{
  "d_mlp": 512,
  "init_std_down": 0.00991,
  "optimizer": "muon_variant",
  "lr_head": 0.00567,
  "final_lr_fraction": 0.0,
  "batch_tokens": 16384,
  "steps": 6208
}
Each number is 500 + 50 x the weight over its row's rms, rounded and kept within 0 to 999. Layers, rows and columns count from 0. Numbers have three digits each. The size before them is the row's rms in percent of the matrix's.

# q: layer 4 attention query, 128x128, rms 0.143, rows 0-52, columns 0-127
# k: layer 4 attention key, 128x128, rms 0.138, rows 0-51, columns 0-127
q0 104:498515625559547503514509539472547586478482565523489486578478499545487381583540530484519536471480464426518489506535433540505510483488508459524475486441476492608408530470470486429538478565523405523586601633600459463543365506402506513485478537519573592510526395500492490432469526449510506528482497496460457493471443534475429568512509528458455482579462464484392497539450482439478550520427
k0 096:461411502460443419484532451432538521502566554506587575481512426482407492469507554483413483522452437470538529437537474550577391471513457479511558443562418433508414519523487484490525599536436458501467447528462541512425393533484510507483548434531459543543505580524471488504480441584502557633489477533622563507503439460490531517528493469487493570464493567474494534501520638479549562544565
q1 100:507466530513494573461456530559487497430534577462460473616493477424576519540499427476489422544476472559485525492506475524553521457464559532487492561467522487532465537502539500502414576463557595500524498492583521580604533572521515476523460496455524555486438514550363567449439453444493485526496398527558511527471410488564559395427508505606415488545424477504425496469490439542480620471431
k1 102:483496516440434476501490433600541553570530462458482425491459461479542517498503558533544509551437419546517500465541498578538470501536457468519525502526417495449496532529505523486444484528574544626539516575441461632527510490415412557497524464550527518542344546494502585640460511469442536442463502407479576513508442523432505418464492531598462536510564445462508403506469491490518435543502
q2 103:536490443511523457497575438539520515538535536517587524483489569483493479477444592509523481507480467526533509415441495496562610521512501427441434488511479439425368445500492464561488625516542368452495598535571569489535454491565501497496500472485496450581510494530410540528554512479473550508521461529472516476567465365452601500462479446446530655471465571483484435563469478495517561502464
k2 104:460510525406470497451472456552474529506456456444533568566446578484532554573501552445477490506443528512591454486429504488491435435438523443415505419589414429591507444515539483558554454462559454573538543476467540569508526431410535498428542490511475527548566488497458522587491543530534408474580476494410562586497508450507428561437570497487529566434462504559563417535447482481542562457558
q3 097:478502501476526454578477481527454390558551576514499550510546433406524465470531473452438507422432507492450479573459543563541490463490516517608561441477447523465451466561444508473492521415516395504527419546529495526532515473593502442448544425519526512557569550613490508515475527517476485623488494509464395547607532522513512600510485574542513570443409491485551556417458460497441580482551
k3 095:541521481536516452419526484460436464517433526495508486555544553507517463524623542530451460385449549553498503473579567493501444437489575459505520525524453414594478393516594584471521427548543461488530566498395490466514503485521432552495408503403528503491514534559574566526517457512467517523423581470523425502479582434486530535488538579511501482512414486454470537393420587450541567487454
q4 097:513473484399553518492603551578502423495481518535508516546493489593539449438531379487562503493404565522577539517491560581470452586537552459533500474377460471410408561472565450522522443483524455542492540583517509554500435455521495480522451491587459535447455440515509384555460473514441507512501485586480498459494581446573525469551488446520606443489435516532547461538500489542590499452461
k4 094:460581494485518506453416403494490563471571660472495459543452430474485521457502531514381470450527480463554522484508448539476475502471458525529523461480452542545421456470531606511494532416585536499509381489421520451528503513478521458493423408457506489529578487499518560431478529516456499551498501496549542536448618543513524500481574572657508564535535504532499473478502420471461548624493
q5 101:503556532443529504434442562532543438517496505457395525505580483594472453507508581559482583477352497445498510498606543430510533544505463428516560465546486464492512575440556483450520436423480505416501537515488498454545484509447473638493532550500503445463497474473459569462493543619502464450449565512427488571489532479482603472555401411476543549471542495493542465454524562525458546491597
k5 095:498485495550452570503511521536409475463426568503442451426561490509553568409504476523525478502475473467422493487425585563411491520440498440483472532467584400537505496480507530414457483328448504549454515487432491514483519508460551567485598401536590561492541533434535480467534431564512573563515556548483558518560466456473556518565578527464572476528485559492517436494420569561540517448489
q6 095:616558521573574553457508495542554386554459478482542491510497532565469513545474472461485476445491472575450483584445500411607542529535449481518554557546534512424512455452514488567558499534445485382576501543465549511591468477480499454442455538434604562451499594513487506481589484404494518515374477545441444507459527424502577488457489539492523513466497497430529507532490416519602507453438
k6 099:397503546422411503586498462429463506530519500467497550567496515416501453568505557535460533399474536422449487547538550479506532418453461512534513500540564467438441534505531471437492520480527480495555480470462523556560464445521514490418467473504483515469482478534494563571440525527464474555456471588601556463613486534507470586522510593549567558389447560556575486515511421576381520480392
q7 095:543409471496550438452441419490481402497569514467500520508429403500590498568391486503501489555474499454509586579573429433483463450546512476474529568507525512511530520594481492550522554487419439533415418570531499495558488503516450466472512435545489486564438494579499547500520560524525485473571407562504528553569422452407542411522436454471528507471472496547424517598576569484560460557478
k7 096:514488560497490488452538582541531624458507507514466521505516501436563510553575486504572528480517583560478486479528484509416521583500472493425452481515534513452457443572530556589454485606392412434542478535487426432553542536454479499510493460497377473536525491457517454571371415455542464424497476522635561586471477474433452598414523526515500511524538514520501421503444477512495457459486
q8 100:560516462488410497462563531482500418446571495457497373581500477568523549516490560505517530438503460545390457505402508498403489538552522480544539439502590437527528483525469547548499577514512469549485485512483438581478482448534474584617526437517495552469521515445469528502450550515603522534448449453406476485608586556448562463525436466444496415389481571518500547457529518517546424478469
k8 098:542494546506438532389542610417482379563533563538482580467541476557533548501613470513468505509511491521537506507519464531381493471505478578560529510506528447482517502453543517539558514439493495472482544545592444578539434433497513469549504441537431489478530368520463472528521537487454487508427460497429524562492620518445518545355497558524492449528443527421452562526507537514449460604461
q9 106:540528506527435476495444480455481483501499459628483487499514569521518395462433553521532433557564443469491456455506500448442432529503464501556554503404513542531468509498493420462588513528418495542426473542473528549478497506496497499550494533554444462546562488413555440440444422475585524504434399516489549575519431610596593517601478438502492527523489481480542447574455581557585467426585
k9 108:474517541507558435440522478506468570379469511552440466495511462521375480445427460444532554585526521470499450398488502520465552458515531571401438429499611463509523490614475528544550506542489508423507526566480458516561478563486556542469436544458433493493449435484536514508591472625508389473500513530577460488435509525631543493544498450451496439446504556467506513518568496554459477549548
q10 098:546500487525511539443564498487457482514504556411486616469519526484509519547473418539417465536514568504516589532484502441470373435455460490544434491479484538399489476431577434473424464502532558512513495540560506423562574499477427475604516514538529594473569584456524462514476505574540481538533562487450520521461597543548468533437521472513544515560482497511549342456558386490447470432474
k10 097:464472471503510576568601534509515493552513492465531410473554513414508454497498424549385412480515501457505491452414468432519502492482511547604513519549498549483554536409471528532499561448486587541553579478446506477510509562580438495436445447466613338604448502539432421541549551559538505489437472447537423504502540434476489516452572502503519567505557533513551521528463451455496540430526
q11 097:457491592472621488505539506545525471463577518462492446471568540465502509530512499446523599470424485591428491523481529555512414547541494474515535564479519570595481496581439469449469525397535458458472532504431464487501519411466430617430542518475473501523443453495631514486442474541567466619455544559432566482451424451575524448565522414418479545457560537494499499519488477532461453485537
k11 099:481495446562526421360512553488458536435407556481460493351541484475471442490545452480524493497503514392458540565604560566532445497491465479568564493556448515434515385459493425455534521432434554525434566522469472530534443478501486539427543515579467532541468483559568465456461520436487523510570519489523508536524482608584594538463489513466549513564509429475512448529486500476549542574578
q12 104:456532365585505559558487451476494411553492538547458484449569570572522426539501506414490457556465490520493505587469454435432460561439459583515454382562552442527513579497533508440639542502468543496499526487497515519508544477493473435623546508467552501544385525528503523365454553481514551531477452517530438422453508476464534496500453497514439549486555514556488531534516538502501433489407
k12 098:538567497579492495541545466462535393464465475516551530510522500497521581492520510406527502571472612492468462468459562546445543573469492519510501385474540482471436512489447450416595463443456461494526531448553393566567501446495522410542459520507533514526462554567578445589463478550548518449452550614494460444502477529464399518483527500436443553388505492457571562441567426579478485498547
q13 096:387577412519464475464473495490476479474520478472534438522619510476511533631479601471524514455542559451508541540418447459420489524448529492519558532477498479500434462554615511519490517448508453480536521523502450495428580501490496515509600490403472512410568503491589506451613608508470482549492547472578511492542519508539545408569461537405559494480392460412516518450503489512484424442508
k13 095:494507450445526486427537488494466369555402647471506477561472547476492483536446519543502581493430534579501424544497490575513439547554550533541500563569513551411475411498528485503494432480509478460435601502543539506491500654499455387454552456446520430526528479523491506466434535529519593481435442549444514511536517479488504519552483437426548514495427528543513558573483465589529451473440
q14 100:537515498417410490556403455517430478598491456524479489423493544528560483519424456434481565514463442447501437454491487482425525575481523521480467504463560538563467558610582558613557480441514515472592490524577533549471489429433473368509525483551582500513562462602540408523483508527593508429537475601491516524463452464498483486560549475493508509507432571541545436543474528479420536509489
k14 099:414589445494602505460493470525456546494517473483475493491459537421491579426543530512541521541448577537476495457513406434470597506387420441511475423582515468477455454469491471521526494555476483433509548568604466520515560482467547545513387468442473498491588566573463528485483479454491544474508423565516425529509540483460565468565587469444378504477594459449516567538525496505538487611534
q15 085:559575412443482515624499489477544438517581559495456492509513468469524537522491476438530574524506511458527611472569504403548436495553478465491466469509543485542473506471483519533492487567413490379542515440509492547519492444565515452490433553536466395443530554466550573548428538534414590562529419459560577497500520485427468445519489592483527503488483437590477404557536562493434395458470
k15 085:513540419578395475516526527569497483480582498504465455591473501516546466430531500506497458485424478517470441546418485396501523496446484559451413496531537556511526411515523613526541499520469538505524452490485446502453494555525505401568514563531533495558577458492481561442508504484406566560503500495486489422469540488496466532451482531470371444452594445545644382605553508547464499523554
q16 111:524524445515566520446557476548502568511548536485515495402494508530454490438497401476448505451633504542512491490569616475586512552432516538539464510465486537602537467420434439458543554435519517466479490521433503582420545415532449469459445497540497438492577458505481577491637539484447393439531578516505498490582484510571440409435585487513526454528498538545459448501508466477548507452440
k16 108:407468535527493527491500517547508600487499437370435501485536550479467525496532462556517565466486433533427522558492443493563408510438455548481397521377482534491521523516453554550465540426651590499428508387528495479469570472577439589521515584533495533547456467576487523465525476494503500485456478487425475512532472536523491576469477517392471554552494533455561512470574420440526478576466
q17 093:494520454509473408458477518510508407384575538425392503475513454530533542491510485381466439512503496498533563422498556449578506449502462558552498471580527461523456493521504521444473527575465582504452617606488517482519575557472532501492475453514563427508546498541521423518555448399485432547403583498491501461439515531536616609529524552453517411497486431477447547548528472537517543471533
k17 098:523580509493530556487612579388494523556511483473451414485464457544495540490551442599511547435434491482449451466472503470553425527563494440521539513521556485481540491485398475521405524500475505508475497540485493583371476437449510427445558569530651441489567499496583562477439506493423516478504617512469490503482524587529549509469592485524516413457575548491522457495507528452403532500516
q18 107:518469562549444556562545576485441504511518444429504448517401572567448401577534379572532465505397524606481494535516465487544531517531559492549609491581440562510516548421479555427469523542365504492529561481478406581414497473467412500479543506472503432461452560466483533473530590553493561444475458543466535551529478475490531513511422453498539503496514488514487557498540531461457476413547
k18 108:517555505517466431547458529531443488478514462540500519530537564493513475589465492473425493545574472471390561524435538579407514577487604540522568483483484506393463539586510521490441583436426507520460497446497365477590493461510498533643509468506491547458466414475548508494460467556544429485522466561483556536556506482458570502552475539413486576444570488502491546479406550487494402519429
q19 097:494503468534532402562427497533412468463531456421460454522440581494513473610494539512459613523474540439488483523446476454576535546564502538485463476471507532468532538437516493463564505561557477569523534503402543437471478488479424422494465490458532462569566589320480540468529548506486500463496453441578497511481561552616414485507453547486491582541575491468422462489600512552513520530462
k19 100:469423564498417524546509575453544482508488505508516595524543446485537524412477481555474410607467568399510428532501426479553464618420527554567460521545572521410577530446494459446533514526521450529439533392505526530536423426485601463458461608516571416483453483496577519489470520522526481546577441547516523472475449416559473461548485537482474556468518476480469475570464499449567452519520
q20 096:486435454452487527452555470504460465511496490550540449570579538614503569440529506403533454367436546538519550516522564479432615555427552433522470521495611500428522495520519464433434344430460544508443528588556616523459534556478517463489504462553401410537507519509468455500558508469444482536513452420481511574484499517536529544466471504565516466508530476530544516471496488544451447546464
k20 104:433477593516473585436497512522454434454441547525533431516604537517520621503435573504482424444533567503543555557536536406474577559504474566426537530501527523477485530499458493515438427450537605503555531615442512504486590500509475471446533535503552479528490490393524524361487452503494470453454400469556511509489449520416547498448514474533453473527457502478450540406607461528443518502542
q21 099:549542444489568542489446516472503493499513530567444500581501451471527463496426495424531529548441468578488309454463506500528543439533555467567438564576589452574585478472519431538515532454445473492541427454618373509574590454563556532501462504520545490490518516484571516558502436444534514503510463422507540447491551459463499511523433417499545514472480496456467582548470518513525400481433
k21 101:515554546506475501487456452452469406499487464549487606481545515466476485505563482462482472531596469522544496516485410526451520459471434544469492530571521504445576372539507455464464419491541508519528474507532488560359556566509516574489600546559434443502540454564461530544503534466493483489450579469598462430519578606535466491498502497521446529526496571451453375492504481592432392406536
q22 092:485427443508556499388472471452508479521583546473483503484458511527571458422517458467533503458577459466537527587456536560560450480460434519512534499511450457474567537467498586387609524505495414622565479455509514492514557494518568456434461462536405604539481574481530555555502499534501474477476476573508551508501495530477466450570523462428515552565553514533553424338472500557457415547543
k22 092:411526510572610590368496503609541464489531525552477473514594561487477482535588559448501537468489408423461527443531493501536517457546506627510435554459508519610459506444444514507520493497562428405491480442464482449485475477491602529589505522515539451566497461552474472531424410471463523431431587466509464491433469447487436426509559537493568495539518479542474471518490501530516441471576
q23 098:550574523463519522543544514513422505552560507440346474407513489539470553489525567485589448513494548549517512442552572440498559520520518477574468513444480459451438538517481527491422500555498496495565508578542358545407508497542546432523491506497506417499443495498523490429546543479510552463592466438576546481466525474502403526572498424478376430568576492514419482475494553492525466615524
k23 095:444536475522422477451511488474516474504568439433547576449466537463506482446537428428581519534526496544461494424601482558518551611517551504496450457508509550587482488466518484526463462479463637517450492475544394581420519529450547485574515545491558417419603531387515579415539444416571528477462435489469479485455453531518541571555605540524457489525542447497501472531517534466454466538454
q24 096:494504486394565547463549549617557550496558546521475500566473482615447494559433584533425444505593521566561503520494500511465553516451488478495413457504500523466464451457507493526485527408523540529443365476495460451483485481448521533491561446525464461508454579534447504493543432429609536490379501541497433514512556567515469444541594410437537504432532428538475491479541467490496439585573
k24 094:580499519446513575502548443485493538527532496517478495416546634469475434528499409460431426511543488510499509549544485597519487469455442550443569530477547526614475570486473462463566476516438617481489541434447537461452494523426482443484460497484433544488499471474444547519454590415547473440481543517376492604534540464506537489489576527574445551576441515505523514446601432536473438586498
q25 103:507487551567462504542451514488479569504581459516612484491447570481403536445477541498483535504467480391493524529487580524560536385499519471445408522513575408420477508446425512544520493469532526508508561606463469571479538497481512520678575431499536491559513521451447472447549469554434551505510557487557501498455431494529507549557573458456514461469440463511451484529537442390425415488544
k25 110:618533482429451464528471526412514471643472439483535462503547581570480450583495394512496527476548433549537521452534474458453535487382543469356562530526413494447499523523474491503509519420501527491566523550576527502514432468479545545454483568478469459435503547514516413410517435584443539450491469503448533607472474481517528533584489509457587577502579494481547495495510435459527542488539
q26 101:627527513411486553457374567492461492541476465588511523578538516501477534518569476558483594512533476517487497535485390508478489563497480597526502484431505462462586397429516387599506453549475488553507625460442512422483579540566475460430449487541494620540512449551466487422524526454412480519434492466478483514512533461536452479547584487568490473459522534467484486462500496491482478489408
k26 105:445510555537446485499563503535543511501546531431560492514527449484469554477468477573464536488503511522520512546474401540502544423457452581452501519523485580465445557455502429468521526507626499513496520515471549505471497517521428444483452463580482382462438509462516517590594443443503481541577612525522522382470537528502365563617527525474539469462446446473396609472446451547458552564489
q27 100:432465593550444423555504516524580466476571455484534503428494590402478455443546574498632566545488482579450361521481467381525525523543472536456607491488497570530461512450565451555509548480445477585492519482496472458545410432534465480463496446490441451533497464517467506506572416510546456486495534504436487513486435498363487529509541549411518465538480490506452548450530502484541572563509
k27 101:487486510552519393479515523474469579498608550561590565461470426488470562542563472503531544472572525496508510479582473464453428412406512477527469469459499401504599420503529473495493515522507464438429544494528438526452456467486553514510550391604504499485531464487576533488484573550576449465552589554584593526575484452503515391555476433458489432447463440530540471501524457455537432518430
q28 114:602529433445514446580424521486554509501518430534485582493434549520479487500522554532536494529483384527548569539506509524541523525441576540432532518568534491554443612460479559509422524557525436495573425418486520410455508471478442473543498498414423467500398552500470500601518486595467449508399447511460517568535530531528478480471460458553500463580421433555515423509495441441544437454571
k28 113:522535528532471450425466571557467436502545464454515534595498524453590489465481476553531461476529460458550518430483546499513510468453551406401483513428594474501516547527371472532528529522476507446552412479510490479464529436576552405526540482581424560548461546512550539557482506432465529467485540490400396493566589388505590499554540535558523568559494432536551541519508439509565425451468
q29 103:547565540610512480507472532580445526500484499490441558582486492494426515522519530579597492449453559440451573460449429449512529457470477530505519562476489527444503517546379540435473531456464548520421536516495541484490527457470534391523508486523569468491454478517518581424407448586464399463499534585494564499454476501483480484464509612452610585588429442534547449533427474519528477446586
k29 103:492521406416523514415453507488546570463469453460552511507432456515513443567515487523529490565510396454437482483523511526506493558452561502509516532404490474470541396486480607379406510547453461461586637483430535432564532510586505458433505517574486423485506561470477604477519415605521462552512491548483522544539516518512455471484495509537478508546527529527587540476535610497494520392516
q30 095:574549503579410551487534520413427596508534536500467480522437497478449552554458431472401476508519442484438541498481478445528525554449419583564505574563547468544486549479522485477410506526457541466538508441488552413523414421511540531468544476465531397507436479570497533623507520501463486495468418463575511510648482512594538496583564478446486501445514498455549535455500470562400500521458
k30 097:479575570407475540471470514532496431410520525444465501544554566446542404526540507533471546622499510566452481507439514473474493443443527542534550589485507443532498579430538406585473560525451510568611433522360494499581488501501469515512535529538466495427429570543533537489527481454557498511431489500425511523514456584464459464502512438423429450486513496539470543548601470576509405469461
q31 101:512449571493597444543453441518550550565480531439550504515482513484571469491470487434488533514533514491538517525481457540419577530474443433548582573476501521399457351580477435488464498528507510425543468507606543453425498538508549468517489562542419412516557466525458427442525504587524467578460569511556493471498476546466519567528437457532397533492583496577442511428513431587437451474450
k31 102:525508476508454560514576477531531591479526421486541507366470516458425428553435540495502481462443544570485502483498473468473509450534498462485593483542514571476483461510497357456528473598504534496557534520536547458525597532447551416516569452485528531635497538456546486397454443565493452494503459404504535391380539434474528528492561499512538550550492486454442523543551443424538526513567
q32 095:471613442448518570463464532518437568432630442466445547606565499501481432492482479521466599545507509536495557493507556513465502486509548568558487551514511433524485508565612464389476451560472447579400487556499560487426515468488450454433390511506499453422517489513459519486436502553437532482469468469469468496440462549410519459555513436488516538489547540550552565522540472417567476590569
k32 092:581632451453341436414455532507559511539511522500416416533433521520438568413556472545592457520548478488460448589497507507430500552539528481476534465478517479494512458453536545529462478519489557463473521455455544424489480613522448477510514518527533502434489427487504505540610452483555379503532520457568448529532433481437521474549576513446583564597470458499454512523454508561455540544518
q33 107:475499526448520533439535489513435501556541461484566531492530486482441457520428536504518479458423509485445524531501542495483490523597448432509474483435401569542476539483525546452436489488488610458531478472527329557467479547560550599422528460405560518418426521503544546492501577480524625477408447486488529485482516636542526550565449569501559431480441453603504459519470463504530537488451
k33 102:479508499550486493532439497492522472546534493437478488454514507555480488522463535474533445500461558380500521582543585558513469482540538513462508534471432490452496537479553626537517489446444506485581462486490324593452454673540495571540478450450436463438504483533544542515424585466574611472498505456470535466452548413560530485561492517561445427469535534496542502458447485531458447548416
q34 109:542520497575508448502511560511460500520524504541443521488495478493507567491453444489501460583487375452537527480468485515478454569498558502482574428512527490621468517502541498566529442522539383581558534469475408554501522494512431489563476535450461536527473394430560565504656538526464476440486482473508553462553487439413532471515503407565465540472463488578654543438446396532448498474517
k34 105:538463473526494482419413486556487472466593439487525489506468541414474517508544521555482654545492570483570499501479535512491493510448541545431479399555479484503595552528472422539474484402574479471441498468528432422513424514567535473500551446456549514561539484581535477523555407427466515539507561469478534474485617572425477510513499462531524493522562460435526525413420435576599414519446
q35 095:523514509495502542521450580540469559588562437451454539505485502486556439384562476572489482475447443567480499428476459540418456460518534419496450606462505603585448539532476483453403542440489459574538586472545577439577494489557572458582511487484490397537510560404531415466588535508509499496552483518541463540511531509379533523522486478449551520483533393466462540519497499540473494419514
k35 098:587510520506555443491422542482515527517526478477417516475495497527478416472498514486412371524523525504503605456511510453458524485426503543567503461541447512467541434558406526462459452463518572580457628536497478411414576499504486510507555516486380455608581547439531627509584485566502468378556521502445537431489505504500504415509535464510539523432464474558518520517491525570522452476467
q36 104:496412453474418464414488496552435475454518534520483512556571549514456551531533566521504532544559449488447520549509507443551505510459507477482501364526574500533375560561543571519399449382459440522532517468547522533581428420514494486603487644501569461518483432442450509432578450478531578554535418527483529516484464510530502535480468483473481548473580421482552528559416474500480524479462
k36 103:477454551450498462434523506534475491485464488581451460406479512539509594436593598433501534543503441514597386479547538492505554518373532439459539401600539547536516563536579432500570442462476518531517529554430483522470458469498422458520486469506458437537513513470501466482600506528458543548560388563436527584493596520532509457506495462543512476491533417539579511441433509528423458490529
q37 090:475563518528485499459580483527476424449529486538451419597598454449530520517442480557525549464533450525518495470526313433510492422580421471570522548478425458494483534455504527436521454535429530541471418516463516530438478527516518519541421553581440478533488524478493476479545488584570537541356541472538459513603510461528524613538546531547470503572419509463511531516556506516505451436438
k37 091:552465533479424605530485557477532546553419543433464493590560500551522498568462464492440550573537486508465386456425562531460417393518507652492545429467518563472520458508529512459546528490462644430532446538501478501480403537486501510543559489452493466538506534480474592513470496559428524458493488418539475494417465528481506530578545495477495410473460429419512507544518586426446502483501
q38 101:482580461526570546387525489541480452516495427506534582451488504485524453531507441478490540450519454467547540474525431442544529445599470518496468403499405427471610512475500473461539534471507532501558436596520512552429545480532563540555558459541497522569487524380485493530520585437379495494549364592438480465488508468455518498460446522487546493635533419502524532485480518556578555502466
k38 100:444470541463399434443515369516498578508523505516470476446509521574480532529506571481472484493577530375549548462475559558489494526494500563544395536447532425391527461581456557572479448468559538504592489464649555520471533539496545526577494462498514384501459500536522492510454453489464558498522535574447471458405466446483402437470576542548466517426541551503461508518485488525477541444469
q39 096:470511580513513532474481535520504548502476405571448461467515577463474461581487557456463431459585525533555418533423517524549456436494476484437503480523544477527520430465431550490535398587466576526534501510500556496480529496530533522604497528443466508633435419542604585419494554449381532420436548557535494521454592516512490441494567520500519458484418584505478509510520463446416459429503
k39 095:467581506508546531566536513514590459611518495484538454469559587536454481474397554529481471503601535507422610496532537566493402475428473517460541426519539547495476438492435439453531562514537512495475419474571533556545472536539511456499513571535497417360418499500462485442532569467401565524397550525485535499480530561542472472508479451464502607487488452496530552407502460492521423434512
q40 102:487442485518428505554514491415503547451543477446502596489525507557449485466387460480502531493494567533525453568474409441467466517495491449582526492553586601549474511489490572464455617510521543585537419451431418532507522563439535535437508568515570481507471476561485435533559532533469559541607491443527447502507449485505501396544428613449442528505454596449437460533481443528449557531442
k40 106:600557482526483452471426445539470499477548501516469556515475528477488481511442544551530502584492539531556462492530533548518552489591488469534634454496533477518426558507600543528507630510469443514520480533529358535499515446525384568450549497466451455529482426482555471517413493488506582439488444521502536437452515466474471438489429425388433538417441552552590420553509538513440534486448
q41 096:522532560509447571465613594472571502522460531471496558359541450550540499515523505458449545528424586494564506496457473461527419520484499457449504438520457499548572505459466405541557499507522477469478479565601482513461478497444531370391485514468471508562483612435527425382536486419486515534458468416452520466560531525465501574496555554557487477530557526546554472561490555580510476437472
k41 097:410452560607462514579517455402450578503571567414557403553569446467521525521461492519472459528447599433532608509469485506527501510460479531595475455526553527604503532455476516452501448495468517532519511512510458439427446469551489437466492510491610544491545548541469490500577524538458478529496484405512476514389458473467445543561499451511411485489530639439531511512547542462549440423457
q42 101:523441484419501499571439481483492466421429419394510577576427513551561483477445527485518392509502506476502421546441511417574564482465472489464545517478424516479499585521508498486514532489467505438535544493540509520535454385520529522555474441428516503610456509477555539522465525570465550587524568489507550467385528572563569530576439510539529583459444495506441457481545555364579499508541
k42 105:438603638554497443563407535458494460586500553519595518442492468491538375478551548517616476557478478509397449440512479586529497520417506399410505510540490520477528464529433541441516490605489489514486442479463445539542488442516587565486485536392592439565519388545501456531450547587517527514485489539468483514476487463534496508480509490505537456483526465479513548503424541528477480424476
q43 092:478425530517473581529592518612515510462547511526510528454515531459509476544465527425460505473541464547417416563626554490496567473465511554504447489501510550473471437514482453398551387612383418542595531400468495455541493454528540575498378447493512391481501508525437525494484419484417508481508506529503508464559480508587531526492375515448540540454468518531483513534538497531528478547492
k43 094:542446543539567498498482439489456495534538502469451521434530535419459583520558584515609424475563526511508406520435458418507466454462506498439463551508492529501480518505586469494560523428479495450464426471465542585633411517531454524555532524560473535491464530472496494414551559530495527552505581533557510439496521507525445517374627509460411557511531473517516442414551580398479433524460
q44 097:491485541498566411530558379373424501521523568482496459453572458602576530519478466482386499398601451528451484513508480562536479531394657550511507613456462541419532481496490535452456479521504565448502544532505484426521576512497565473475446463522484474469521543506452536384534513431591513554410479545428507534497461502496516546524524487518490502467499550482485486535426517526511529565529
k44 097:405525505480566534488497577539417523516496463476636537478582523553450507569577418478506434532506563556379490573577520529474485421581485514541469482544493550501487536481529500544420425504462422468481484517500515542460513406470404506567544523486511495474397532491517490505454473583505534475536473456477391483473398524498554544482536565529488461496437414500460546378536431474547590554562
q45 104:508566510548506528484449504556511490368390564452527463457592535455458397563499461433609530575484431467485448487480520522494490520417518468441514532465479472447494430500510389512505482469454475547610485514533489541495517536530500480591442496623411472517596459524498501512494436602508527610510496469480448552571553418602485491516436460549498515441481469537548468585461494496497499591501
k45 099:538549499477460494418578394619374534539477502427543389503533474475476425490540539441387494561556536541608483460480383555566469463491474461457449504488470530528520471477574434443520455500494544465497521540517538487521543486545511573429490480591529479529561573460494455467455547574459455562465487501540518514456575529618437441490640511481517517539533503409472480458510484469508481534476
q46 098:449435451478516562490544545538434497540535417534615475508516484465495475555487576512514534423521439454433475473559420488543513521543456541526470595515488459350505560425524570524443530500553498396601484513509509544427497568408587463469494460481573512562608550578467490516517411560588532534449460510520532412449550473460444488574512494433549501574503478512521428510451471544464459469532
k46 105:331487471462516502441495480483460529543487456515481483521448556533585439557521519501454422531566509452462468459552445461466499357552503617505540562466486422465460577409574497412494516519547453513617601496560541557548491508454572381516482508451495539547520521474436539476456512523512575413559478487477501476442477419514550467617533529507515531496535505500611485514499534479459496520526
q47 097:475480483511459464547544551505565511517510457491540537575438458483564451537550412549503595556427505421581512499410499466493503573350420489528488444489513493421562592424587531467425528501476528402452498502455536539500534495539509520524437482559575558463427490476529523424470468482453490475533587556481557506538490517525459525409450442418503540488621518514498521585503466425597544569456
k47 099:643524518481493524546551467513496460445513502537509548548433375462480532491485444482493530481559461473437544575578333487560504459579502478449506487513509490478428491505474500500420476472527518520578444420410444509531524477491555413566510408580566497463496495563463407565445479633539531466540439502499533561479523436503504543410538499526543459429585488481495515580499548529548561511443
q48 098:571496432537537495516507442434449469443524600509528535481537509468504504507452446416439630456422524402551542471518524584512555475526419441376502439524451503510541488493590523462509525531475477529459580514467593535502553522512513472496522432430557590445507433468573501494543459467612637555529510470493470443486508517502435566516492507445439443454448511454512502579421563556470450580474
k48 105:584495518448528492598598530461501379472504508452516454540540507555405497470515494502444536474442500485563416504455419516559556472478548459518534404554439563533506534473565522555487432472518373464552534502584495450451444489504550572419514582495531497460569551554424481416344509460509515503532514512548522473462492483514451532459538626526533503388575539507473475524491566523465475553488
q49 100:586474521498533515467405481450497389441515526480523529420527526469515442435427473456525472529416398474506555542527519525477558514539565488493568536565426507484537456546636527478431474442495522441655457454518483512566493504448410574481504536585520437469473475519460542388459510512611482446488495489517475540570474546528500504477553484475428519655480530541504484554451509435525427486512
k49 097:581430555426543451474532503583417531480511538494435475513542530463512487363504467429515584552485477516405511520543626433508544445576447428553499516494437661538442431499503471451473439538491528511511482482563481560478532562524535549489483460527476403508472587538513492494401472519498441572470463493504483495526468406487554480539544486552485565450583501434633472488526523519475469474566
q50 100:479503469505525569426533576542543476514458535654460462513479498551517485507580485394417526497453461462462508465555432489554538472531412520511500529490423640437545501484495516501447534521501433414401559493461490440400532513554438454549511486462522459536545570504556537553511516404463533483601575601503493486452485556446451564522462525549450461424438552443466527444462509524513459550588
k50 106:508360513477468507512512507433544500446479495449508497424473505560463493520401543577460401441510494578451568509494449445535500541450532529476508473456418574597461513597462513559515523447490472576535494501512536500617516473541500467580477510490566510464584543506471580544422551530536548535535577558574436419477478523546499515456442597430555415425457508408443473514412559513457443472480
q51 097:501478464502485529504488513508463544488477467499527491397454467457543466606517519395448491477445544626487555477568505486494464568580550530433522534478620485574586421414489475489496514402564502584471571484573545522532510518535478484475547593424534499495462548529448474493423487461465365464478499553553505509567421594536456559470495495484484443441543522461361503516444501446562438483530
k51 098:488448501544555497420445518438536534447559540485433520504460528457528509458506459447557447448512531572395540524530477461444513526446566429535575563478547584386566521555557499548451540569529493577542558517523507514456501394461482488527556481587510470518394598525536470537503607432505492497424569473551480541428396492511523534410484419496518590501428602490459481448472455495519441537527
q52 092:633556536495517528573492456485461452480410446507403519529458485491533534488507577523411519550537466537497490571584537431499428514532525456532509398556481412470496471492424470571524507444521554529562533486551462477474448550401483461566551433469504450398484568418535482553477429419465590554497540546503532477604493411405531540455497520409539521487503524583496481504457581489498572448494